python train.py --num_hidden_layers=13 --hidden_size=64 --num_attention_heads=1 --num_key_value_heads=1 --head_dim=64 --intermediate_size=192 --vocab_size=8192 --hidden_act="swiglu" --norm="rmsnorm" --norm_place="pre" --norm_eps=1e-05 --positions="rope" --rope_theta=500000.0 --rope_fraction=1.0 --qk_norm=false --attn_scale=0.125 --bias="none" --tie_word_embeddings=false --parallel_block=false --init="trunc" --init_std_qkv=0.0175 --init_std_o=0.00343 --init_std_up=0.0175 --init_std_down=0.00343 --optimizer="soap_variant" --learning_rate=0.00496 --beta1=0.95 --beta2=0.99 --weight_decay=0.048 --lr_head=0.0123 --max_grad_norm=2.0 --warmup_steps=200 --schedule="wsd" --decay_fraction=1.0 --decay_shape="linear" --final_lr_fraction=0.0 --batch_tokens=[16384, 32768, 65536] --max_seq_len=128 --doc_mask=false --train_tokens=145000000 --max_steps=4665 --dataset="wikipedia_en"
Each number is 500 + 40 x the weight over its row's rms, rounded and kept within 0 to 999. Layers, rows and columns count from 0. Numbers have three digits each. The size before them is the row's rms in percent of the matrix's.

# up: layer 6 MLP up, 192x64, rms 0.19, rows 181-191, columns 32-63
# down: layer 6 MLP down (transposed), 192x64, rms 0.171, rows 181-191, columns 32-63
# gate: layer 6 MLP gate, 192x64, rms 0.209, rows 182-191, columns 32-63
up181 094:495510484504481466495523484449455489502434479534535488503550477571550534433501522448527604543487
down181 098:543485540538466458481546455475549485491516450463496449510448543434463496560486500480443456481476
gate182 092:401500482520547393523475559560486549500504444492489489453567480507486536527454540543469454537456
up182 098:461489463505452476372473471521512571502463521481523481492568489491463479524446507481496492500461
down182 099:472464555463447491430518454450548453434468487513502452468526489477485484486443470452423483545470
gate183 111:500512492577467526438540566477501567507542473472589491492485484509514487484504540532487502493591
up183 101:591422502502556479519446573520509509601522511531486512563537526519456472486542525509533495535461
down183 107:450492486486435463490548464492525533372519584464522448436486523515505515508461475529493503548528
gate184 104:464541542460564404529424480486560438516549522459451479471506528480445506486438499493476529477470
up184 103:496548485558524509547484549465462548440471404587543478552557519447461528547513458505520509479501
down184 101:514506563461511485500562528469470483569557566441433504473500479508446510464524497530531461447525
gate185 105:430519499483555436524509544477515517520479513470476469501588455512541559482454443538414592547570
up185 094:464555547507458444454493475430420471485538571447466494481511515468508495450473530526513557460490
down185 099:484474596508528488507448548501463466483487468514414475446535447480522507559590522401513530434505
gate186 091:488521559547418445480529498489466483479457496542506567423468543525517421497494502473438453428481
up186 100:542501506440398513528514562597498481519461505498549562511507518473552496482520440516506492493539
down186 097:523508471505541529491465513548585480473595533506439455510493519538418509519507474493546516519465
gate187 092:469491499489524459577475447446475491474520503480508542470502510512497460512492587551545562583530
up187 102:532412437540468502496486465447543448480460496500482512485504487497523485469548569451509517598555
down187 105:494605498527502514519563462416504505488494515492544451573459492531459576547469514451495493489513
gate188 109:532532468484549510476482552539520446456449526503522565411483523496484475519519579491483532510519
up188 098:509526461545484443471540486444456550439482473484517412566457496547490466470470496426449447415476
down188 098:465577529397514502516504544562443443537497484524514553416483461486494525506482465512552460575496
gate189 087:494463453447522500427529536465521517507488568500434536521498571473528503459543470456538448482460
up189 108:484437533432536550416458554523489504520500466448535516568501530550542526561569510480490486496465
down189 108:444509473439538560467474529512529564534449501490542468484468525473585529495550568526522463479480
gate190 088:481478568525538558468509483452575502494504367467515480542513505567496509517559465528496511475485
up190 090:466555515425541509498469488478519461558513563419447446515555497497535376478526519510447508489534
down190 092:447496469472497500503503503552494466553474617473517542433524539458492385511468492552393460510525
gate191 109:498472562418509525483447489540391439477516485439462570509461504432480461544431454498484488515511
up191 100:479513488459465491438527497503399519456484515495519427502457504434492539467509512454450427535545
down191 102:472552503585479441473470493418583536541542536532497559544546534497543440499463484508517482471491